python train.py --hidden_size=640 --num_attention_heads=2 --hidden_act="swiglu" --norm="rmsnorm" --norm_eps=1e-05 --rope_theta=10000.0 --rope_fraction=1.0 --qk_norm=true --tie_word_embeddings=false --init="normal" --init_std_down=0.0 --lr_head=0.00366 --decay_fraction=0.765 --train_tokens=1249000000
Each number is 500 + 25 x the weight over the matrix's rms, rounded and kept within 0 to 999. Layers, rows and columns count from 0. Numbers have three digits each.

# gate: layer 2 MLP gate, 2560x640, rms 0.243, rows 1210-1238, columns 320-479
# up: layer 2 MLP up, 2560x640, rms 0.252, rows 1210-1237, columns 320-479
# down: layer 2 MLP down (transposed), 2560x640, rms 0.119, rows 1210-1237, columns 320-479
gate1210:505537489479456493496497514489492485498491478476459507495456528526497536525498520489483481515477484507491528524526478457524464510497456490493506498517497472455485526504468467451496494474503496534500499511518491510490480493458480513563453508493545509511508500480496501486548558469489500514478464509522474494475479505509519466490514514482521490494505475511508480471513464499492502498525570504475494528511494494496500533531457520509524484515561452480491472501505516528550471519468501
up1210:468511509517509551510512460502527478507481524534524502504481497472457498507456474499478512506499530514505496511474516477450533513508475524487505534491509492542480517517491482465526538536499485512485474524492513506502521529474534521463512532507492478510547509504491534502520498471504491583490547497450520551458465526548502521530483501476465435484562499473464520495494514532491489506475503500533526513553560479531482428508538488480463523504502511570532518533489476498532507538481530
down1210:464529473510467512523542486461515479466465535533486491505526469544510469529522523473483519483503490463523493519544480485526525473511496516526466518549494495461482514515507457498477488518507484469496463483559484521523496482466468475560522571506507533476505548458456528486514483487525502522538502463499491456471488490515482479530503561514502513553522524527542507523521478501463462461514515529480552529468494517510481448506497540510512501508512473470508542493502508533541526524471469
gate1211:475509502503544516483523521468535480496506495461519535467448510489492500469467484506508500523559468449505467511495521457499484474450471480477506463498477471521502534489506485481519511490491516548478504479491489498526484500483532505461500517457483471459460520513467503508497481471471490476480510521495498542519462512485499458545497497479526473462480476517513474491469507526498457513490468505515489487512499500511521531480524462471504519544507530515496486519473501470537512508523500
up1211:519509497462482511478490535494512543468459489511453532488511557466514483519478483520503484483461520502524491508467580505502496476467481525533504553466482462502546525543523495498508508481464498503530515511491465507503490482472496547477530523506498507517477489483494521517498501512444529504501527514506510538503496522501538525472480529533526530514496528505497503552475484501553465495535459506482495494500540448491508510473503479544480520551494463515521491519502517465490499502486473
down1211:438507557469514480524492512529496471531531508515484477485461445529494487496507535459493549522523537519498484480536489542480482481479564484488522482478470525503527541455512519488460505473487469499537493495525509512494444530479505499471518463483471449518475515457483531493500502518542486480509473456544476492499521483494524451494523467467508482487485508478493488495499543475493492519520502516483495500496499542471541503539526479514527493509510500512500480471481497511535505492508509
gate1212:482510477463512500488508501518497465495530496497516494507467502516479509507510505530528471487485483449494563478535460472496539509449490510472480473468521514494485456441474463498496513525522486556529474506526482511527486504496522467467486456523517458527510518503470488494503462516499528531519518515474515484530460551500492507509514537519518501482518450453483469507451490469469476497498540443505520466533501531523525555489517488477550466508503470541477489511509497464493516488484528
up1212:463516471495502482469541467526536479481466543500489490449518466527483479545518520474488492523540487493518501520567540487481520502540488480479492522488522526528477496481454524520533489541489518468499516542554504542520493485544491481511499504526485512482554507511451486532552473514451452523491505517465463487486494486528508495542519489536518479449493509501499478485538479514528572510490509487569474483515522474492478546472468506489521478491542504494499528480533536536506506489473549
down1212:442486530507460478527519499483494533514479507491479504486498484531537520494461464498530528492554518495482481527491503500525460517520525492445508502442520501481549497478531500482509483486502549509504542557520511509499514487491514476500518522507539511491474476498550507510531559423514490508503488474490511486500486492528502502530462482451499494545488507524471511505479525485469511516500505497522500534531503542496521476452521523494532511512506486482493494464481505493510484457494542
gate1213:490513488512535497498476479519507491507512489505555523510498464481492525465480528479470491483521476505527458492521526481512488508469470488498479477471454513514504555539514524528536505532492512487495532456458496516533488523490497517509541491450479496472482450489527493471477530519509512481561499447505431504514517505519491497507499494556480499473475472497467514478464525456482512518479470461477512488478533510490466528496505476524493510519467495493537489499531506505527490521535508
up1213:521513519479507513528553471472486472486525489474466501497486483533521478500506512478522545514463495497509525490468491497504575516513495549473476480510515496525475493465527484464488517509507495490505466539538472480510468513495512535504477466493493566477525537498477500497495459460508550500471490553498548511520460492486508489500493485510497535516499499506526474502528482498488514489522499462484512519479452529508507467525474501495522501470528491509494517490505468507532488485511533
down1213:447481517519471517496503526502512503481485497478483498504506519466501489531509481525483509533504514493509534450487495516507496498476521513501472474526498511485470493511492464468544522450511483497521471565524469445543515476537486496511467466525531486498523538529476536519507504492495508462490524556455546475492477486486496516454533498507479475492553521493482482478527545489466468494499543489517483538504510479530547533516522557502548508465502561472498467476486443468486506478503510
gate1214:499492476508511471560503502469498522523492477483490486482489533541564504484495486550459434492483487487515471438490466504471484481539503551448521511457506491529520506451487480485500474434555503497524510495533477447474526510491521515504480494535523487533485486477466530510484530527493492505488506481506460517558506503482504528526494450478504527471515493535520526532493534494507516474458514508509492472487512502526473523493496483475497506526498483463465496492510508499530480509468452
up1214:459523475466472498541492484461514521492471502508540520520484524540521531537489458489512466520531486515475462475530485486505543510489558508489498458435475484560506495448451494454495487483511501481516495515482513429493522476528543443451458483513499497517509501512494496495468498499528504463506485502500500474482512500478504530504508453527509490449538503509500490530516503526501475468494506536491510516508549480502495493459460478523505509514475526490487504496487542484501503505516511
down1214:493497492478536510551512522474523518520487542442480483518486479569506536490455488533473508512491462525510475401503483485465503518472498529507527505495487478507528464490469503453475525488483466478540503518496483493506526498529508490520485509495481524494481521494470540487476496483504497523527469527480504483540486553540475522484466503497482498501482493554498507550522518484497484501486496513476493482499495508544528521512481538469486509520502474497484485470512553516518476478481496
gate1215:496497493438520498479507521455486480516526512499505474473517490519500493465499497467521508493532470453485485500517546494486491508518536511507489503500484491513515532510475470489479512492527516536446536485502486471471509503513506461455512512486553498484442435509510457504513507560495495504508476499514470483492505512492480501518482541519464497503475520492551552530529484505531530494507475492495544454495508518525502471521484539479536502515518532493484461549459524522519497467509471
up1215:481516509441513506506391483495524481474504510548550480541529473476488517463522499469514498460511519492487465498486526461505492434510448499512450478478498518539538467482477455507478515485510506476509500481507527492482502467523472513492526479467491471476478466437517466520513502502455511528506482482519487492549504478489450515534496513527491466532515499436494507486512510490521522448499468493488512480521502496476513450506521491474501506534541524488484512527495547496485501507494480
down1215:489524523464495510518469515502508454502530477520485507486503478500537459483479513481480495530490477477485472452532519523466482527518523449507480497495537517509493512525488483480509496499501515507488485483490479450518533460509480520435528459447540478501532534493492456500543487523491524520467454523487457500527510503482448500454535446493520474519493506459513515477527503511470574496524466493505522467530513480505503510492508558484519507527505510481503490510466541455483486484517491
gate1216:492471488536532504500439517473533535427507522509529526534539528488492486489494477469510528505477459493499501496476565475492460482496490478520511521445492514518541528517527536521450486478479432521497564460518518547534519528458536436513507522516522479453519517482456485522499511535513512479470425481525504496510485491566503530485473501480500466472457464527490540507496479513531467487526500509523536477479518475474518520454494468486524484532479537506513509475493502504470548542476506
up1216:533510494460501526507490453486522467501459472533527485499486501474513468479519515506510476532468485513508504531517450525477511521551489555529496501522475494476496459493493513511501466498502486522517469523503463464510497509488456507476501530509511476507450511516489508477471527511504496504519565491494500487500492530525534489509527437529466558490565508501497453489480514435495489531513517519512507527509495551525508455487481535558524513508510457522494555526521490524508492477495476
down1216:515479539509479512527501463508505533521484503494525461486528496514483496457500505465501501491522482451471467459554438520459472560471502493503471486516444448486496511489472476493513545505548515512505517539498503502470499472489500512502499484509492546510475549482496528503514535491490427506487550497516525449477472497467519451488537465459508501500512544518511525434501502486509511531521539480487501492490537547536506472478454519531557554465480494459547519529489487482490456455519474
gate1217:482475510530512517507549465536453502499530499492477515526473518453555483502455486514471463499473463522498485544532442484511475488532498506540500529523470477498458564492455494498525507451503476461521449525469497446499518500474534501554492497492481466527484490466491482521496554508480578511528495495522485502496492508526465513488494544512524468487517471514464471512474533493491474488513525459462514525522498505490492502505449493484506455451514567534545491485462483454485448478483508
up1217:531505483467521501491494467501529481523518470499485473526467512530563542503515523504488546488445518509496508487525494523495520538490488541499510517508530528497520502476481432532470480534489545510497544494483504525500506552441501549527492524474522541479468504532527506468515495499570496470511520501487535479521476523450522499456535469502455510500491520477502494487483490504497503495470506526511484441466503478481472441482430515545502472503531492454497471464500481529503548505507484
down1217:499553547514494486520512499538501492491537492516498507517516512513508483485551491490430491487527529480518486512521478472488480517485489497488535505514485551497529494511492468497488486534470497520490482484523485520500498544499500468464483508468506515461521522548548465509469499522532454506501563502504496481504499542468470538504493499517473552472501475510500493491491527495472494509454507492501499488524536537489488453498481537494525504487497487492497514489474486492464543462486507
gate1218:480522471483510543578508534477499483455453469495488482452460526485553476538502456529473516529465525519488521502462495530484483517474537533491517523469520472506526510510441489532522532471549473494459519460496526526498487508540505478524506497510465485487475510514506498457502515490510484498475448488470491529524512511507472484500527512452522537431526514479442526497517483516508481538489505509539486521499504478465487514524514502495505524492495490538486461503498510508526496514462472
up1218:497479511504502470526455481498500473476485464512516483489489514478489524505467537524502493469481505532520533507526506482510502484462485516464531485492471492438471524484503525503505521501508528477501500438484459512467532463509482529507527495477463475548497491465479500488530485503473491542453466500523485460489519531486511522500453488508506544450476547486468485537470492474530498492527482504518558494497462468488481477492520478502475539528530496486509478475506457466498524483500512
down1218:453493550460500502444470546488495481501499478487513471524484540512481492463551485513516493472519466517504526494488501491520509517488512514522477494495483533493475501507435546507471515471493510532485474486482503498508509519518558527510504531500505504500482495520503473492488471491493493473512491465491428509464486491485486477509474466491540497462528484501490483539557514548529501504489501517513516522509480511465510511489504517537494523513458478493524498513536489463469509486503495
gate1219:464560447485501497504549555518466467509450501524488476504455487520504500486467492490539506510504445493521498520470477515511484500497517483518504511561475505533464558523475507500477508491542522503527490461497545511478466503526524520559461497498491480445486480534495484509529487535531483509508491489495523504515464563503519483559484478474534514482467496490471533514517544483497463490494472491539534508527513485497468541519517499496531473551484485523500520529482509535497517536526483
up1219:503508472464464466483462494507496512510516465496474492495501503504501527510491495520538501494512514521504479532486492467477509473517499495503502481494538544491499524511476497508522479498527491514544509471531495524533477516510481501489449536475521499492478550505527586490505485501538540479484516527548525493500464501489494480520476532503500493484464516523464505494468481481509457483498489484528524513471508467486496503534469537493523540504488507489511500497529514537503487442499536
down1219:480509474495493511507549474511483482471472533484514512506488451502525521460476517526533551556523505470501479461508500503490487496518478489502465515535567547537494477511495546523492510486493508582478502518517487535503474545547526477497482477511501492495484507486541521516536447470529484485509496481468523490500532527476513499565503493486485485517467539530483529496506503541470462516479485504536509555513507521516445498521474448518530473487495426531442455512504521453500478497525484
gate1220:483490516500495517510481538510491503553474530472510454491481515490501490516484446486524535533493477509564540481479491573489511505539426501494475469492484486529512508469528498476535504439499499470491494530479492507490572529511516469487512503491489470497491491469482538474517492505456535530472495533494483496484500507532538499528512499509539494539477521546472475533429492511536461466503568482537522520520469510520487512517512498520522489481429508480483528470477498526485501470481478
up1220:531518493464502511520491458534529533482481492480537519488567490487525509445488479486497487500513512500514481495547508479484501511496499524503498529495490459496534535503488462510494515527492491516462539513514522499481507516472486492496506477463537470465484456509513493473479483461472492472509532506515521503492498470494493488524498512499507491475461525467562454449532496479482549514487497490493526490463502475526512520480515549499470497486514532512456493485475484516515507531475518
down1220:492519484493489537531543503471501540492519458546556497501472541523516477484509489506464478477497474531481528498527484466501523513521534474523502476501499516534515491504503474502488480522486483512508497476486483509511496490508477566509503549442476508488456499548504513470493491487484523509558541513536502503519473493477497490516495538472519480474492511514489462477498506477457506483546484531493508485476474542493498470441458543513443404494505505511512476521478476506527511473479515
gate1221:490476513487551521523458467532511451487485525474555471503522475509470485522470513478513497522493490514457535513464490481541503505501441523451510513534475514494463505512545477506538526507489490518540475506456473546511492485461506502496542442448483468534510509497515532494489521494541526521517529540510505464467496520502505514517488477541500498537509518505507533496490485467487496532547474549477499488455499485491555483490542494484470464512511494478530482524459474513495529511495493
up1221:474558488512484482483531495496480543479506509519489494470478508494526532458518451518465500461532493467508495539507501487481492525472520482553509472492444530499500458460446497507492474504516507465460526512518503500510487502513506510501473545494500509494497511514505480505484521524495509490523518475485511518527511500485486512524515510492556500458523497507479477515508470546491499467486511491485477495510531500496447495514471551527510526515514503505486499526493561501486499502508506
down1221:522539492509468501510511507499471536515480472538507499492521493507523524427511489544465524547503528481509542488483478492472479506511529511528499495494503529526493447471456501533485471511506521519425497485514508492503519504533468507504499533504511499485460552526479470499470468530467513529479465493529478498530494468462500480496508508505498531408508499475506490488513493495508507449502520527494513509492519528521494482514479491501508543497481489475493500487524529469514471464505517
gate1222:515531502506509520529500474491492529493524530459514519460482480536512519485462467493524478549484466536525517495539496488481503478498479513528503457464516504531519530514502459520477455485483524537497459492498479484489461491464491532477412479450487478510534510534542501428520485487497510505478519499463502498477470504543462508526501483473517518479499526505463489478535462514464480487462509512468524486437512531502510500465482494479487538494512468510515461497472470523448520474478527
up1222:501507467453467502523469458461514539523510517493494503469497527509493503497452485523564502549513508519511504533538548484515507507534481511537486476524506521505446545510511456506467530501544498486506487513495462496512470521548515546463480484499517498499507520506543517488479488502480453499491467498471463475452502516514498503483494518544487519494537514552496498516489458518480522469460493453503519503490522516481562485426513461469488518526532473513524546495512540505518473453550501
down1222:489509465508522486512549520489479481504531499481506453507512455491511502492494443530502518520512472509518507476550530498486482505495507537482521499513470516550478495493495475522531475490503488513472476532493470529518502510499450543496539492473531456516516453470504527496498495518494510480480557552514481465460500517483491529518453491478535494480534487472482500493510489532475436540514475467517510492513533532512536504533454520525500494492525511481480482472539469489458482491519508
gate1223:491470494490536504544471536472536481483540442529491507490545484506533541503542511497532508499503503501490502470489519509539512506499507512491504545496488475449461452511517510476522521507545522516467524484481491510511481538481485498524502486513456499488494478487500484501476504488512495510512496480497507471493563492503445502518498446533449472485520506472507496488514496495522499490462530470558475490503513519537501513500516506499540506500495488458477494457539494489471484513456495
up1223:520493493524519502477484507472517497502513475517493500504535495514505542464494521502523470504465496512489509515483517488510513508516463488498506524442468506530488529557508511509527522520504520518493494515492507505496490495491472495546523478483457507477468514494461477535515506508509525510508463494539469516520486491533480458494457449527487480464518513473533470547503512517530527509474539474534513498453514474509462468518502494478516462523505549484470500458503487505466517511501475
down1223:487534488471555470481486478490497488472538465483537537509528512500477500467507512447498478530487501494465529517493516500541534532506483509489481535515505490472477499492475486478484513508541511474500561508468450469515499493484534432480474544498490459499500459497459464506492503487496501515492500546484529501505483485511463481538530456512460473493486452522538504501482533525472512569473531525526477481504513526513483518478491542522519507507508519493468562516529552510503501455490493
gate1224:526515472502485460504487524518535514503504503546490473456500501494520501530477510514520507519482490503484472487456494470510484465501529522525469493520515468499455536541489467483492487521478489535513495508496467489512539521511490477484453479465481541522467519492486559503467531477514492500508463544518480510508474495484515461528477514515506508500509504529499480513534538464503510505462516518524499501514490516492502495456485488513531509505511508497465471467498508517520493544521498
up1224:487473539496487510485484504499474514483509478499504527513479529527492501515566530507524514429541509522512522535510435536485515487546474519536511513500500485529514487525515476495485503548559485500542477484469521507466470546479522492494482474518531512472508492496478544571493469458507494464495491503477505477475529490514516453506468511463496467532504515463485447533547534565516511492537498498509536540508450502517481484432479463510491484481540498488508469535465477492518495503493487
down1224:490489435491501529481473546504498508496526524533471543493526478511476467505470539515522529517470555478488497492497488524506476456539516518463492479486520477528493489522505461512535512502531510506520468476488481486510455492538493505486521489511491494505465470514468537498482518500516468476492527491562488491477486508521511499488516534488504492468507495525504510502534543459514491461460534506510479522475508505558519500471484475535508494485506527520482482500454525506535566512503479
gate1225:530523477504557499519468500500530454501519463528485524501518500489514457506497546487511519500490498509493512510513497509473476497479514505503470497496502489540506497502510475540549540546492484545473521450482500524504489461460461502515491465531502510494493502490545489478463472492482489475486481450517456464513509484468495501507489504494512502545521489465454539518553501498507503476485518503450480530538499482539500473517471488498479469506467473520497494522480537511508524432491560
up1225:503455476520541506473495505502478446470499501521463524515502503489532506505456549498495502444526512525453530479523491543461478488469522526510468461512521479484523489494511486501534541510471435485500501489524482502458516494477476487495512445523514511479467499486491499518545485508485523476526505461516439470484510500496481448479444509498497477546504470507524500501546480511491507518484539534510546493516517528509464481535480477463508483533473469531482505546451493505520508445456488
down1225:512525491510480457491500520496506526501520481484524508523519554484514508507492515447492462481501507518537508499480469496489503534496482513499477500474513521513479495463518456494523525523519487474488514502471523483467523497468452515489509483485481491520480485533505474530494550503500524526517499476544477503517468524501521495512500496510477489484510539526516531523491527504509473441516464522519525517508525499537474475474476531494440485495516478526485496472479521481514510491491531
gate1226:519529458496476545478497513526510514501496511462523504468478497529496458514479479490472511496514466551538511482462471475456491477480521495479477530482507488517504499516504511481464506538518508520470488493452531482510506508487499549525526467540505470503488523531563528494489499540443537575546509523477488489467538538492503520459491465524511472509510517494542512505468541525469506477488505553459467481474495459453511524504477460505488564501542518506466467521499542481460493515490481
up1226:549533472485484494457511477512511519502502554489527487475492520550473476519482504459490496498522466535524489506499494430444463494505526518493483471458533471514507506529543511442456503513515518525475489541509535488509517504501481548475562473512516531507461511527534511490476493540496534564557517494488519487507494502482493515486476488523471489532470519514527504477478457494453551513499473513500462478445460486471509551475471465525506530500575518466477484528519529458509497487485479
down1226:501521543500510440463497470541491509497460495503531518493499507533491495531512467486468485516509488463537488469502483460487474490475505498460501512471538490497500491479480513499488460517503530513477506516505488515474517489503515548508535438503459504513505518462499502536450456519475567513489486470432515475520496497521476487492472502515507512461516520517518528418484446508480509527489492494439514486498490490494529504469497529513486551470513494507482508508505499508476560468494467
gate1227:543495503484472495512491494509495537530487488512519502486510460498445486528486509523511500485485459489538541504480487492496488529470495514501469492509464492538490538547476521466506537493492517511477530495484482462502473516461497533479489501455457496517486517510472521484460481473505515462503513496481489523494501496492518469503534476530515507447495438507483506522534482475502464505491511485486578527449437547543508501486496534491506477546492491527485427566461500517499465529549490
up1227:492502559499490491490484465515498487514477542490501522478493502524490502478476530490533487487519531545518522505514499481513525474476465495521422485508488520471540483495474497480492514488523480467541530486483454464535483489517512500487542518518491492522495473467545512452504518524495493506504501507550517519472531534489547533478473464512477504487481547551477513511469491539487467433473505505522511532485471457517558482535497470512484470518447500478507506538497513521520462480513502
down1227:420508505493494485471503533516529474508516515533532518502467461514461494550482488507505500505474512542494544452485504481558515536487530491516441468505511498502470521539485535488507496490503525515493583496506460464487483515528499489489536508472521491516532491498542489487474525535501507480536509469572491533475512521458525485458524487524502508450513482489510514505471477526491474496499520511519507523499497509505545482526533534529507493476487475496488496501476501505494499475514453
gate1228:532509495471463492526515505539526477513453504512513484531489499528509476530486472466472523512490471503508490499485494474466517502488524471501500498503535486511486482482496487557516483523511513528512530498458467468504523542522518499478482534484552488523503488474487476534468485535459536546481504481477515502513498497479484530538536484510518484494520539495477461506512477492502479499536535518509489464498504505521490491528524526515537482528538481504465467490559505485504553478494428
up1228:508507486482461515513474499534476468516431483451536455552525500475485499517517463492492514500530467545521484499484513509507531505492556501515465474482521498549473475521516496494513490494485500518487477483455466461479537502522483492532495525460511493496527500492490516514487488531488506475459496464479529484502472514525472483516526525478466486494445513503488514513475470525496519533568524525507504502451523511519485524546496525509522486525526503526451498480517516507489537467453443
down1228:526538497454515509467472503485524511467482530507498477523531524519471534482535487475487507514480480518556496470479524477470521525493520440518477472507524507495457491489510527570508466509502518482519503491442502452464502595501484521488495525459541544524510495435503497531478461499490471485448508500513530504491534496516492524516519509506542494524487529491494491533514478503488503505540506497518478538496469533546490495527498486508507480522525495544487530510533457532487493486490470
gate1229:501528544460504454500480483508494507489530527464521502503494490475511530463447502483464516506526486487529492535500523472508482505480460480511543497491501498477517493500509522491513528501529470486478513450517504522474513506498547512495479465542528476534513490485495476521479524486555515521473502505560477493456492500517523497543489516505469512528518560532490484525515522488492492483486544523469467503454487516504493496555528537554518504451526474507527497529526493520509499520466523
up1229:532480472521500515505502508480516503481485484530523482444477520503508494521520471484518512508500528525480506471481516507504502501512489512486497482483469532483491523526543542480505497447534515490486491494464522482510485503514471512510493514512494539467492511535526526507523498538467508477529506473466497512503474501515509493480493509469495482492498468503515499521483504500519484499480456462460489461487519476461521522498553476483497493542528490477463468454482498508476544503534520
down1229:547499466520526534531515508500505528480529508526508507506517474501520472528533501524523480464518536521511487482462508521484500495516504502476494523500505522518487469517502519527498472488487554516544496526490488481497520538507502491530529513465481479498496509476516501488507515487484526483535525530440534526498507486472469497501509521508506485519470470497537500517523502466528507505504476493506483495519518493504517451502465434474514492519501532495477511474470506482481501493484501
gate1230:505520501536502492520520471481480555458516521467499465501458527493504530481532500533495482518506527508479504485538489488480513497493493522487503506455484508509514514495515487497488507471498510473529468472509513509490469556472501496493481464509504483460510498508488523555531513494529482500513498518528506515472451472479494523509512515467476530489482536488502508524528518508525456470520503488500486533455520498498536537513514492518478460484515519496479502508477508497508526503460504
up1230:467560521495504478502491491475497499542554469492525550511443506472474563520509500472489500528493492528506492504495516495486542452501489544500502480505516474497488461476505502515446472507523511456494455479491552525512464512508453514543532455533492498507523488479494502456506493503517530507491437507504521458488549501491510526499499545470491491500511523482486529514512466490502471526482503463525502540506533518551521490478500510507492503484495490509492531506555518464535536492484500
down1230:494527496510496529515501467488463460484535490483495529521485472532508541522480515526503497524475550471515477474525499464467488465463534491545507525447465479462512498463514499488448492517532483463509445491491567522514512507474496545520513489511457524506513469482462487512501505494487551512494492481552479518543487514480506547536476518503501481506539512489504463518522515470512507525483499494510465515502510505532532495483470503508503471531503467495506487484506538468489479495484492
gate1231:459538451475506517470467500447465474546452499482528520504477430484483479444546500516508466530456533464538471488533495494501470530468524518507534511519515479499479499527494514525495486500477483493462545513500519517512483490497503478503545515492493510519426527509504519526511487479511487456508471509472504473491488488482483489557520534519526475506482505471482500468494514533483494467496488459512508495525488508546492465481555565503507519496465469465467508450465470468502490535503544
up1231:505494497519481497491502492520485517512484499492530483469457500501476498525497443497485492481512550524426472536447488531485521524519439502473509490510538533527520492472505503515492521481495441536467479496483505527482497496546459517499496481517520503530524455489494552493513446508487527545526413505518482479510470494528477558478565489491515503455489495496495475458531481499504477501512534499498509511514513502536509452501519527478520524518492542495539438516482476517478483542472536
down1231:475528491483527459532466537496528492578466504526495515541499499507445558462510531474472555544482534497511557452502510519522467462504473529507542550523540544502508468491434495462512467467491514503484470567533510509495510473540531502434534497495519516454454483526475503518488508546520498474496496495456478524480462490520500485515512526500490533487514491503508511516552479492470543493536528516536527499551468504484485479509503512517555499470518504510443555428525469528489497484525501
gate1232:494479501508497528480510495498477515544510468514497479508533471553485491470442478532505490505540501490506495516473459493494462480499484496518497487517478515491484541524453519515550492521525474530507485485523495457516491476504514499545459514498481481501482542493454501508518494475545502486495498510514501493516492497475507516490517511488501534496490485492497501522528480468486498498487506483530475498505478477454514493467542517502540465497537496525550510522525487492481492479488506
up1232:528494473507485452498491524454492540542489483510499513531502522474516508522480473516508509494496495508515519517493499482488531478523454547491502504496479513528497539491452498512573497462527468522476496474528488528490517481501505460551492476502519491524495531523515541495517507506519498487484455514492506485465488483484467493517492510487500507511473476507508446511513519481521508490478514531494476517470539501506524484483544485529509505480507469500508526480539514497494491519503491
down1232:508476501520501526458512499512508517525521476519489475512521448493503534498489494531496502459500490496502508512500479479532498490505500480500492499583485520472511511534481514476542502496521445517520521520465466469451495555498478545538470460518502515528491474509488533515489439490582527486459463496484479509485495460470515536465509474513523501482459493504489495500539501440491529504517506490506495516484521479498552530479486513509483527497505511522490461482507490491484494482485511
gate1233:443464502481539550481500534446451501511451465498492494500533524490534513469506497480491483488476487510495504541497469436519518506538476523490503486542475461530496513507512496530465485505524504499489509516454519527502487511443528495483461513504504468484505476536528502527542491513497487488534510514507493503481549479498494493498488469514536523463548472475559493515512480502512503478513487500514506515495473492479501533517491508487500511517530452460502509517536471469483519470494465
up1233:483457535506487538521493497479493479492469472510480498560511566492516504507546458501481456478557501504494510523508495486517504483521478479536502464528482477502487507489526521501486503536515506510497490501509535525488489513464525502465478509520497479509460486512500473514519480502473485498487497510514514470513480478483492527523525435498473570497513495537491524496507485533528504467493534472511488530523492532488511523472509484484504506494552428480503490522549495428477489512463490
down1233:474454499505497493520496515511502500491497488515521526526529466500485538482564475483458435482517498534481510528529532522491453508466497499492498497506475503483533526518485527459523482508497513422537465546527492493459502536530483481501502566516533512535517481471540470433514507467518487486517514457483479470517456480466516491525535505512510517506451528482477522538490489489503507499509527504502472524499550535519528505518545486546470509539525473492508525521463505452524479469472476
gate1234:513467503453520521490459484484479466485491482449540477489478501498504531506497497489514514487518494467490477481526499490510515496538451518519494486544475526462508489507461512437482513490505496494490523493468482530468485522502543463488504476456474491499524525499503515452525492516500509546548509483540495534494509539468464547490563486482510485479529497525510516493520492445498502488510451512499513464489505510503498489537519509510546491527482497466508538456491482479539538434517523
up1234:509521512515503489505522502488516494496499457561495478507481447477547540504526501484524520482534487541482494495499555500541494552461492485474517522474524496494475454519519503562476508518455515470490500520494488492486474454525483480476501550499519514519454495508511478529502490490471496454460514496499503537476513508504505446535502501503519510496496502463504525523511541516480472479496509479484450489496518515467504543528489491531443501491502509534509478548526542493460486503500511
down1234:494521491532529480518515530518471515519486474529529501540447479508535466534479492464485514465510500535505479499497492529487531489479501466490504491451526465507490534549487477580488542513490483457490517515492466516514477508519478518536505501515519510495490518471494501539443499495478506488511477518536502489474468503508478456532464525513450543499502483498500525475498528522523497490502478496452453508508493472468490507480523454488533470448429530555525481507503489507449543555480544
gate1235:513438503540496524505468506513498463479509477509535484493475534506489509480481485497500525488528488488524453470493507462468518476526481497540476513498481527493530518489506468499473492504509526520513513519493520564504501499477470514491499475486501498481504481533510462495495481491468487466535479467461518532489508496533496514550449540444516487498424504492461524546512550503511503499498510535477493529557506474529474505460470492534498546508464493552519489508492476459467494501472553
up1235:500538515492509495473512495483501527513498507531477495478550504507517518536516542508507493525523480505513534514464491495532523469496484469448487512463506478503475470473454501493506507513505517474509532491530513484512524503488502479500514488511488504521511493491524507515502478538521522521478521500497469507512484503444526499473489445535507507510493508496524451536494516473498500502500488478519505467470523472521505499552487545502506465459481561508503493492528497553536523510500455
down1235:512519503487545486563485501467457526507483473497489500505488456501505480533503449512509517478511477504477481489468535500462484466503531491531564476476526467560504500540511530479511508521495523472481525481543480490501495481524485541535542538503519465485522529521509515526491530518520539478485524499533495502495497491444534498466494480483537528499524455495538507502513544524531480499489495466445470489491475510519477515506480528500559488484513515507545527464505494513477505492521456
gate1236:482478526477544497460523499487508503515514456482510501494467494504492567472476466503472470506499456485497528495469532506492521475467523531577470528517493515523566521505526489541516453502480475509508495547440519482533474471528478538492464538475493480489490520502443474477488487542505472499488520516535484494484534538465544508544547518534562501481557457526521529537477458460492526510492480491545540529498482480457518523465511505532496540506483509499487482505507481493510506487504505
up1236:466502510493447496542523517549491525520514467503440523500506467522462490517490472520476521478574498534501508538484491507536505514509525470452472481513497496515456500485491484514469526488516541504471497534470501463509484543519512495489510521514512475509493504523523523499445494496486527463528488468495501497513470461527456500494456487500508477461501511518475492481526507485497507468525456515458496463486518475493471471488531437495481555504500473471428475526494493472511512473451483
down1236:504514494483479524495484529490517475505474501548478503530502467489475507564520497519502514499523525506491494489516474553539496482504495490482508523545494493490497485499508476447527522513502531455485445440501487525478508529491466490450516504537533509500502459548512460511508488472500488482563491515454494496489503488514510431508487447512485518473484536453525474487521488504464449503539500525482488464476467543495464513515466505519448471508515482481529475477445530473492517532510529
gate1237:499517473533439473513513494478491496509504517525531506495460516525493508503469483472485515492451481477495519491515483493490527497511481449453521493522454545504467521446504484518499496464533494487518522457521512497524532498484466481498523494505488480527525526457504536513467467497517546529458467513499477447487527534512536493527483565544524470485448492468479466456469451491462509532531497465467519464526486528545475500526503488485529508494558475531490473509573541508526529476539488
up1237:522517494487516512474518501540520531433559512515518482494532556483533492500525470509493488496507486517482457476472506479563479505508483504512475497503492477508490476519525564506545528509478479515512505503485519497494464512459509506461492531519505525474535501520525500529479450506505522463534500522508538510576517463492478503476487540478504487504544538496534513501538511495465501469493508519538524480532525499514515525544467495503516519477507472508521502527458489471545516503495542
down1237:506550468549495486506512494473516483425559527523534518507492503471491503479560524460518507510562495529517465485463477484519472496471455512545509521515550515518519489535457526516538519534519478510487505486502474513496493499469471468497460502508491499482513505503509498492492498521474476481524520514523489501536497483442545513502475531485516478486494456513502560491534540492548522439487505562492486526508475517525499556507507500467491503503497508519493520459502517487523491435519542
gate1238:506494513481498510516493494487489466523495511534500491434495469496526490484514483525460535486525469499506499515453554496512442509452495523503489537471471462491492457499507520486468478470511521514514473484479530520523528472544521493516470457468483519538479467489452539536501493484484463486520470507501556521511524515491482470513530522509533504479570520496508560525444454495511468552505512521507506491500496498499487531537518493476519494475544504498465498513524536518517460522479497